Each number is 128 + 24 x the weight over its row's rms, rounded and kept within 0 to 255. Layers, rows and columns count from 0. Numbers have three digits each. The size before them is the row's rms in percent of the matrix's.

# layer 8 attention value, 256x256, rms 0.212, rows 0-50, columns 0-127
099:129146096128127110142057151133169134125148128129133136145128168088181157143131102103100127147097132142149129113117166129124142134146109178109139099116107145128136116131120154165128122123098121189124139142069110134119119119147062140139099133119119134134128151150125157102175167094166136123141131059140111143167128124144176123171136128133121117129092176113113085168063098126162147172110
090:153105131131133095114101174118121131157135129143156155113079160119122116125158138136135113107100161066133105144094118142118134091079089095122162146162170156115134136126125150125094076138109142105123080141112135138120097121129103115107100124121150129118165124124132149113131169147121132107085133084092120142076124103106069139139123129149147117087136126128118128100143112079145144088123
096:099150054092108127133170131100106158091142180127115095117142123137127157142152139118126095156153127126102171151117150167142139136101172129115110116123086117111161132146151114096123141125154150119112097052121136120126121142121164131122148120135126173145187099122112148122169151122112143128123095128133074142129109136152130073119121146155140121118107133148115146172182083125126137128059
091:148120124142132110126136138132130123123136144112117107148116119154137097123147128134122125129149076116097131149156150105121133095163127111135137140126107133144144089132167141128132145142097112109128086118141097120111103117178116132122140188104132081167126125122181158139150138175099135146099115095123083162141127131132128118100177124116138113074130135136082075148181115166122188133091
103:127149157063101077115123145122111141130101113138118133115152157145095117109152108121128107123141123136153133119131107146152142161142156163092162084160100115100121087128130148101120140153116108113117123171128123166130122123103113146098137167111129102126139112101178122103138095109114143136158097123117113123138129148087139117115098157114102142147147124121106144120176113117109116145125
096:146145167153076119130110150109141106129125123137142132128079107178122122139136151122164155109144118135112087090152184150138079172138132161147100125145147170130146070122123101119099117115136117159126162150148095140082134154140132130142132127077137128141131155151174153119106136122091110147151128130110174107124119178128097159128118147093093144152120089130109108101148158134120099102131
097:146122126128119133134092094149106143146117109131128084130136124100076121121142090139111165084129135101181129114122125178130146154152147147135137135159168147125116116096098119150141133110091120128128163137107158170113093090111092136143191166130154127120134166085130153100123140131101146195132116126111137131145153157117136130160141117139105130093136130134094130135103115165128080180126
096:127108116180124134122125107127153206064122120131121124160128179106071109148146136136155107144096129163144150104149119111125108135129119123100146151109121130120137105150088118120129134138127137169191150141107119143123134097140140129108122138157108108142131156150134093162163089136121112101120126129169157136170120097135175118130107149136140143134129123069161118145094119133141149104062
101:145146106145119090154111136122141122153113129116153103151126135154122162146159112121161155089086139092113115117137161148089156164126103147106113088164100131108133154136163132110091142079090176123118110099162085152164121167136117162147072156162105143151110083139163111143142135090112154123135095133144129112166144151099151138152116163094136130119123131112155137156130108123097098130123
095:172148120126121137136159147123171138138129142127151105115098146142150138168166096159182141143109136130078115107142111147160137147199085134108132153107120136109105143122130142169103175139068100097116141188137102137144125089108156150172085108139118135115128068111161120152097132133104121139137123151111146097117134123149110120100107114133126139135134123137081116143128154119110171117105
097:119109074140145126104122122133092136084104139146131128127148091167116094118079103158125107160115129120103152154155151128128115109152131122113094134134092127145119164102143110132154087150103157092148141132099152135139125142158089143159119124124155145114121125135141135127142149168138091136122111131100137154164116127088102133093162100165152134138174111128102182146142162112112134156128
090:138099124107104128125158169150164121086149121147145081160161123158115133140078153154135120146111124071131143064087102123133127119133138097114121121124139098081121152121132090112169120129145134177125146155126082106093122127122113122203128154102126148102106153084112115146133081088132147107114155155131122132143104134099107134121098101156139150138134166171127145093143150127141123115137
098:112125180163133132098076153155137164185084098150115168106114110156155161130141089137189105133132156142108138117148158150164109130132142133115104135142158082149133142135114085096122128103137128153156098128133101140094126122138158172143140133147135097097146131124135105119121120134119124177108130078140185123118145125053123121129142139097091151117105126115164179138068109109147108171117
098:147129123141142119152112100133129142119138097130166140142091155142128139165114090107113117160132131108127152117123146145117136166114125189103150124095147183158138135141142134143151119104122109135100090147108148124147152141115148141106097166162132099101085132110132168124158080195131130107091151155118081108123107122163120166129121114111138131150126129124120130127113103151130147129099
094:191143174111132152129157146129159129109139150140119141141126161171107139126152113144145122107108162155086134103105138165135168114120125145121126115124121156140118147110129133116112149165151102137148100119089133135093122106131094145151122106111093194114163103153105140138190144128155081079136147169146091147100093112142108176140118115082174144101077174138148145120101128145152157090059
089:134141154115120150124136103127151158143133101100049112169100119085103154160099097150133146145141135163121157118168106168145122119103153127100139111096082180083108145122138134150126154087138103120135149105123145130095117145142141161150139161127103121125135089117120162141114120113117129133144121187137117142109117124115160132136109113125124115103120113152118122171115128109127140159148
097:111107147094099139127157151114162143150118102146134104124096127139125100102135135150101162128145118148129098110137092101100165139068182104161177159103096128126134099106120096171139107133118122152141143127098139115108147107081119123159155162160109128125106153154119131129150144160146117163102136137120123135135158089133095120118106099163113087132103113162157196129127135148098129118116
099:118119154163098097144116080146122126109113080120100167140131119085102127126143151130147119134097128140126099113141147127114149103124164093122114111110138103144089135129139085159118140105142140151160105155165129119152157130136116143127134097125155143123128078094172123134078119098095133151126129147142153124132170140116165071125122129096141158115112123128116138096181136115085128136138
101:134093164124121130159165107179108118130131108125161156125100177132131098099085084129112115140130115150075087115133080102088133133127095127156081153096102112151155130161100150131087087152122102101105139147082128167178124127171118115135132091125128132119158142148106138135136137112101124111098140113171133106149106093123119115095118124146136122180116115141097090112100152131135078125137
107:125148136181142125183144165124076126161130112108111128107133138091134136142145104110116113124082115129141169131093095135142121122184107141148122087048115152120138151154149126125122134106188169127092123156143121176142140126134112121108105104146083129124146107116136141197102155143146146133103100139075136126170139125136135109156143130120122090113086131153039129109131115123134091125069
088:126122127138156133111135155137140115171158127183125102143125110111149208139129126168173098117101118148130128147119151116153129139169170136134097124167139151133170116105088134103153140118075107149119133149103133157098120159161105147120152095153125150152101117158082135100171127128132111131117152113147113121097087165097127137141140136157132140105117110146146135140177095132100134067127
091:142159156122154123149123129146115168141088116137168132135116125125113113138143157140156131165173127121121147080126133138112157156116078119101151117135134117125116120106150170118109130143107126109091115097150161172124139122173115185116102159118091125119129131129113118147152117108113134141099138119185148102137099091099150110105104157127118133114097130129167104096158139112089115110132
091:185094133089086117129122142122139138133128116128173137135141146163156113117130126152124145128106119122134100144111140149089099157138163162154138064139106173144105129119112114160161119121136144143108092123127136141169087117151084137126107108115167136141160164113152154166117109156121170182094132145115114109120129170148073149148182171114149125108142132134095111124152111107187166100097
096:124165171091139143107125122088112139141138159136067105167118128140136124140112114152108106146150176076095150148103132140152133163163111159143089138144127071152071131127131152113134148110073139109079088156127137109153142141140146148087107107149132104085123120124123132109127145101122139143166165121139090208165145126110100087132117126154127123131122125072123122168132102122135139106147
095:116114116092113150127118150112145147159091129118109147126122134108117166154165128176117152077130139135085096142137124117154178137118098148117138119136159168114128103121115106134146128150163150087121139144079116136151132149104184132083124119123127096111093170162085159134147143066136109081131174128125125124108130137128108142131112131157168127132128124134141111151086102161139145115116
102:126125125104130140161157114106116129109149141121104121124099131143133173121138122151130126109110108130100139116121160129137077110114119148136136127121139150130129125112120100134163141138110123167112119083124181124112121121141103178107112165140125172136120128135100144116122104137142147100130161099147119107123118130150068123134139120082148125126100136122130108158166124130167155129066
100:142133134124158114105118119141132125118121133081103111117179152113135143137131138110086115159124132152106133142109068156143138117129155164135166156097154120113089124120161140110165136156155120111086113097160140139140143118107094155164122125148125136156143174126130146105088124135133096141118157136119112155129103130105161128121130168185095159141103097090117096123130118103116140130087
104:110147146109118113136146150117168114142119133128141080115148118148159145126114127148118125133144131140115097181113099110137133140153156126130092143137110093173126107135122100146100143102111135123093140096128102144094122172117143087125120078115139086161145092168126176129165152111151148154131146156135114135133154123112090102149133092110159107137143111121148124140127116097093103122137
105:118137128092114150107130124121125138128130125117129104119130112162125166155136131173180179125147141153096132121144157128160163144226084193154119096136117154127118124120091134134123158095109152137138175139144128104138118144157124174156053128103131122095123139144127103128112098143110148103143111075150131137104106112108084163148111131134157167132102142118127122141111099132172145103130
090:120170143134117123148139150132134131134120138120091160133116120121129095082100117094133133136148134162103144138104150151126158116176099112114154118145112145134087127129126133139131181085095120106157106164091149087087138157105135123130126123140054119113134140121159088118147100154104066146120156170137130115118116118128137152101157112173124130132131113104125125158104133083120095102136
098:097135101151117143104154119155096133080115129163144132119142129139104142150109210149120137121145123149126116106133145140101146089121112158102171149126152102118126152125121096146124154123179137108145126097135124152130130104117148137127141130160172061121116137154125129132121090127082106139099137141141159150181131107102132120136110127129166093147154116112134131099120125134140142115104
109:169123127095109137144120140124128106132156123165135140094159124128116131096154146160122136174131158133166143166141127106146153062145165121117130133115120163079167078130106126154135143115166166145123140117081125068111131125122057118169119138122115142147119174141142149166174152153133119141166146124116183145113126145121100126111148140115119144103150095092174098151126123089124149080168
072:091113140147131119077110179150113114181127089131088116087132125067168147135130115119077163131101127114156146114119177107128113145128108101171120152112153097122124130138096131109100094161134143126130102112136130122108174139087106123149124132131089070117135138137111133128125112117155154089122118167143092125148134142126139106100126128134124157158119128112154143106159083154135132160121
078:146142127164091137157145103113129119110112124122088189142145148126142136124148132159122120098153166167149105140155161128135145169183116140122117101163155133140144134106122123135162130103099137109138098105137095134092141153184119135117119196132178098155158177115131143095134116114107159138098103069085132142149140122126073082152084110121151144102134166092113137142115097074129090129112
075:121121127121125124160111128126098072151191153109135164089095137132164090158103118113140080114137129096141126154112124126114109149140108096087103142122091178164096120082112165150101147147124141113142101148105130123152098145157163197081131128134146133129100125066130129145114111098110170137113112110100114138151109152113118130131108143134127148082134085121138160099164098127153143101134
074:155132112105123119108128152124107127166109153132138120134116143157125146130178132114100126162120161116126159164117088137135099155124117156122105149096154151162128140142078150064149089163129128175112129167098136098099132142172168133148092117120136129097086114110100106139125144130135180142119131123133142170101122092129097151098106070104170116165148138159166148118104100125133145170116
066:127173116099160130178116183094088154141142136106121137121093129115128099155100167122159123150113127068159143118133160079116118145098119095119145121113129090084113117145118100090164124124114140100094132105101117119085105136153115131102125110099162137123092148133124128120122128106070120142118087142149136120143105143149121094149180091109175143097160160167119097147194139120145126134099
076:167106126093146111132115120090124126108124088114124136119141162119104094141141130145128166128078126174099127149152078108111139135117128117113116156132130139162116112148140068113165138134088125178125117144159139134131133122105136088104115120111121121103114095141143104183102128119160115119137086140125149111121139112111067109127117174098117140119138143125135145135140162129134167122149
073:163104173092119077148111089108125133124131126113138105110141099117094130129135130121138097157147141121151134156136121134163149143131132161157128142115109135152105159102117206076104129146076136120092134140149143126115134128124106142134116103102128133137128098158113100131130122118092134135133116167123148132151138130126102121138126097139121177095131160122112118109089105129075091124113
066:148136142169148128088083125139135162119122162128115100166186150123091142102116168130150098161121103065114124136128128135119083123179122133128137107117113063137154119142181158161073131088167136133109146134148139096129134107124153105075090114151124118103119120122152112163119088108129097167115131106146166150124125119156118155119106108068168130126150102109158111136183139169107153126129
074:179097124133125121151114140101110136135128142111115109103090110156149119090090158143098097143160142115131106120161159132118112118122138066130145145135125143123118143122113116101130109142141179091154093133098131116111165136142168128114123132150095096125132184093117113177149128131137103124146157188117076125125099156129082091119119139151116151161158139134123146124108150155181166117121
080:100128139135136144133143157083145104133118123083105119117102108102120129165115120135149114121113169131149162137120142134166129158143115178129115119093116179115109130159139121095174156135097149102081115107181173138121140134091153144089094112129124131096099128153115117114102127117115174125140142141100123151166139115161100142116115133116159077124164118122136108129162106188130162143071
069:141111177156121153139107081134097131148129127102153162119106114137109143171103111125128119118143119112149167141142097131155136139140137110150088134115132192117110094166153108122131127122148153145143152135171175103172078122152109159099109080117126153109100110149145141194078080140104128153107133142118152099126150129110091144114118155135116132123153116129147134087152163163133147131075
078:117137150147107102186118164112109127121105091075123162130114148100127095160101150078140126114110152118108177148163148086138137153148089088124150101116096125149104133099176100110144147094116088133119125110142100152102144126105144151147133103107179112141117075134160111141141133118114092142113124099096128151140147151127126127126091099130150124166138100145103155103163153149118130129142
080:130089130136153158107117145146148092179115109096125133152136096132121133155163136136109150115133149105156174168174128130148079124171110114149118155117137100102129112131103100174109100099100131143106150104175155128090113157126150098129127144092119142151159099153139133124114148091099119106137114103118155112106167146094101111142139131121111110132167123108191130145152180101186120117139
076:090155112189112121096123162093135126136093144120121166172147130173131113157127147173095130182147128150154149157129122101162134115131112170110110100113135117096121143123121119118125137124074131125106128183123147107145123101133146126107089136159076106143171105161123145151158120141132123142176133102086179127161126088131114109106180108141093107133177149112142132160083111104131085119155
090:133106106178148120131142103111124150143127124129168077110128156094127105126136168127121115108144115114120102034118128135105147170144176101091191141123130118109147115099144174120125110125138144123143130157125168147132148140094144156166152142118143150071131146113163112124141130148127089192140135108118136141119149154145155135107099120158119157151096116137118118101136154154082106084155
076:132121102144171135151135078105097142140153130102125091137135110147122138130101145158139119120147161088143093155088134138159102134121135128172111152138147145147117132135147113104186126109106123154073114145103124152137107120160153153098127142158111149096129138134134126166144139131139172150150172101145160149135144135146068113126149139113122118155123135095170134186125082124145099092104
079:151131159072136142168127122155112089133169103130186164133098127139150090141080126126165173114119141125168121153136125120133132145091121107124109110154117161080150141103127091143172087152127121149117084131108142160146152098131076108128128123083144114137169103149155099146162162093072150120142124111121153130134151104132089101126133087121139129163197146161103137127130151115111127146176
079:108151082173160125168158152100093127120105122127144131130112134113126128160101092141179129142117124127114133171097128121128136163150111134165109117143138121110114124158123141138075135097102127135119177131172111136112150144132169164118080096119145086118161185095141143139115117158116097127094119109158109128154159112164110159148116155104122098152123116130169102153177150117117125141126
083:137153116181130118144097130132116117120160101139124156146135116137133085171113086115139139164158184089155165112162089112119120131117115122139099105090120136117088130132146085149172129132109134138070131118122131099117094140092106131100176127114149147149136111135114108147128170138110131143164109140086115137186124132127058174105093153135161137158142132095156134129152149115141129157104